Part of a small language model's weights.
Size: 2 heads of 32, MLP 256 ReLU, 1.01M parameters.
Architecture: RMSNorm before each block, rotary positions, normalized queries and keys, shifted keys, gated attention, a norm on each head, capped logits.
Each number is 128 + 32 x the weight over its row's rms, rounded and kept within 0 to 255. Layers, rows and columns count from 0. Numbers have three digits each. The size before them is the row's rms in percent of the matrix's.

# up: layer 6 MLP up, 256x64, rms 0.499, rows 251-255, columns 32-63
# down: layer 6 MLP down (transposed), 256x64, rms 0.134, rows 251-255, columns 32-63
up251 088:080166123119164157120185147184105084128203140187115093151090134178107140115134099163129086139073
down251 082:151146106150121150127136087131126112149090101114156148093173170124101179051068127128155140134057
up252 101:108188115153141157164160177137136125115130120128124087161147155169138146109209146140119079161154
down252 106:168099088109171130135149105116151124154137052216139156136149133088157105110042113122126153142065
up253 094:151126124135147139079122120108091134156129086063124124085165051110133120117122070051141160100165
down253 085:068124133160149148187123188125143111136197140123146146154131064083170130084150155106090121093151
up254 100:122123115183135101109090102197088112178119123112194103133161111190120097124124151104107169113171
down254 096:106155168122117107191163141123086165074149077150083143149154203150164072064145106127098103153149
up255 095:099122124158128120079191121063129105139112078146117170145092107200120103160153105091198122086170
down255 091:147127123055132141149115124150120092145138132120115057048115137171171151125073148130105127181114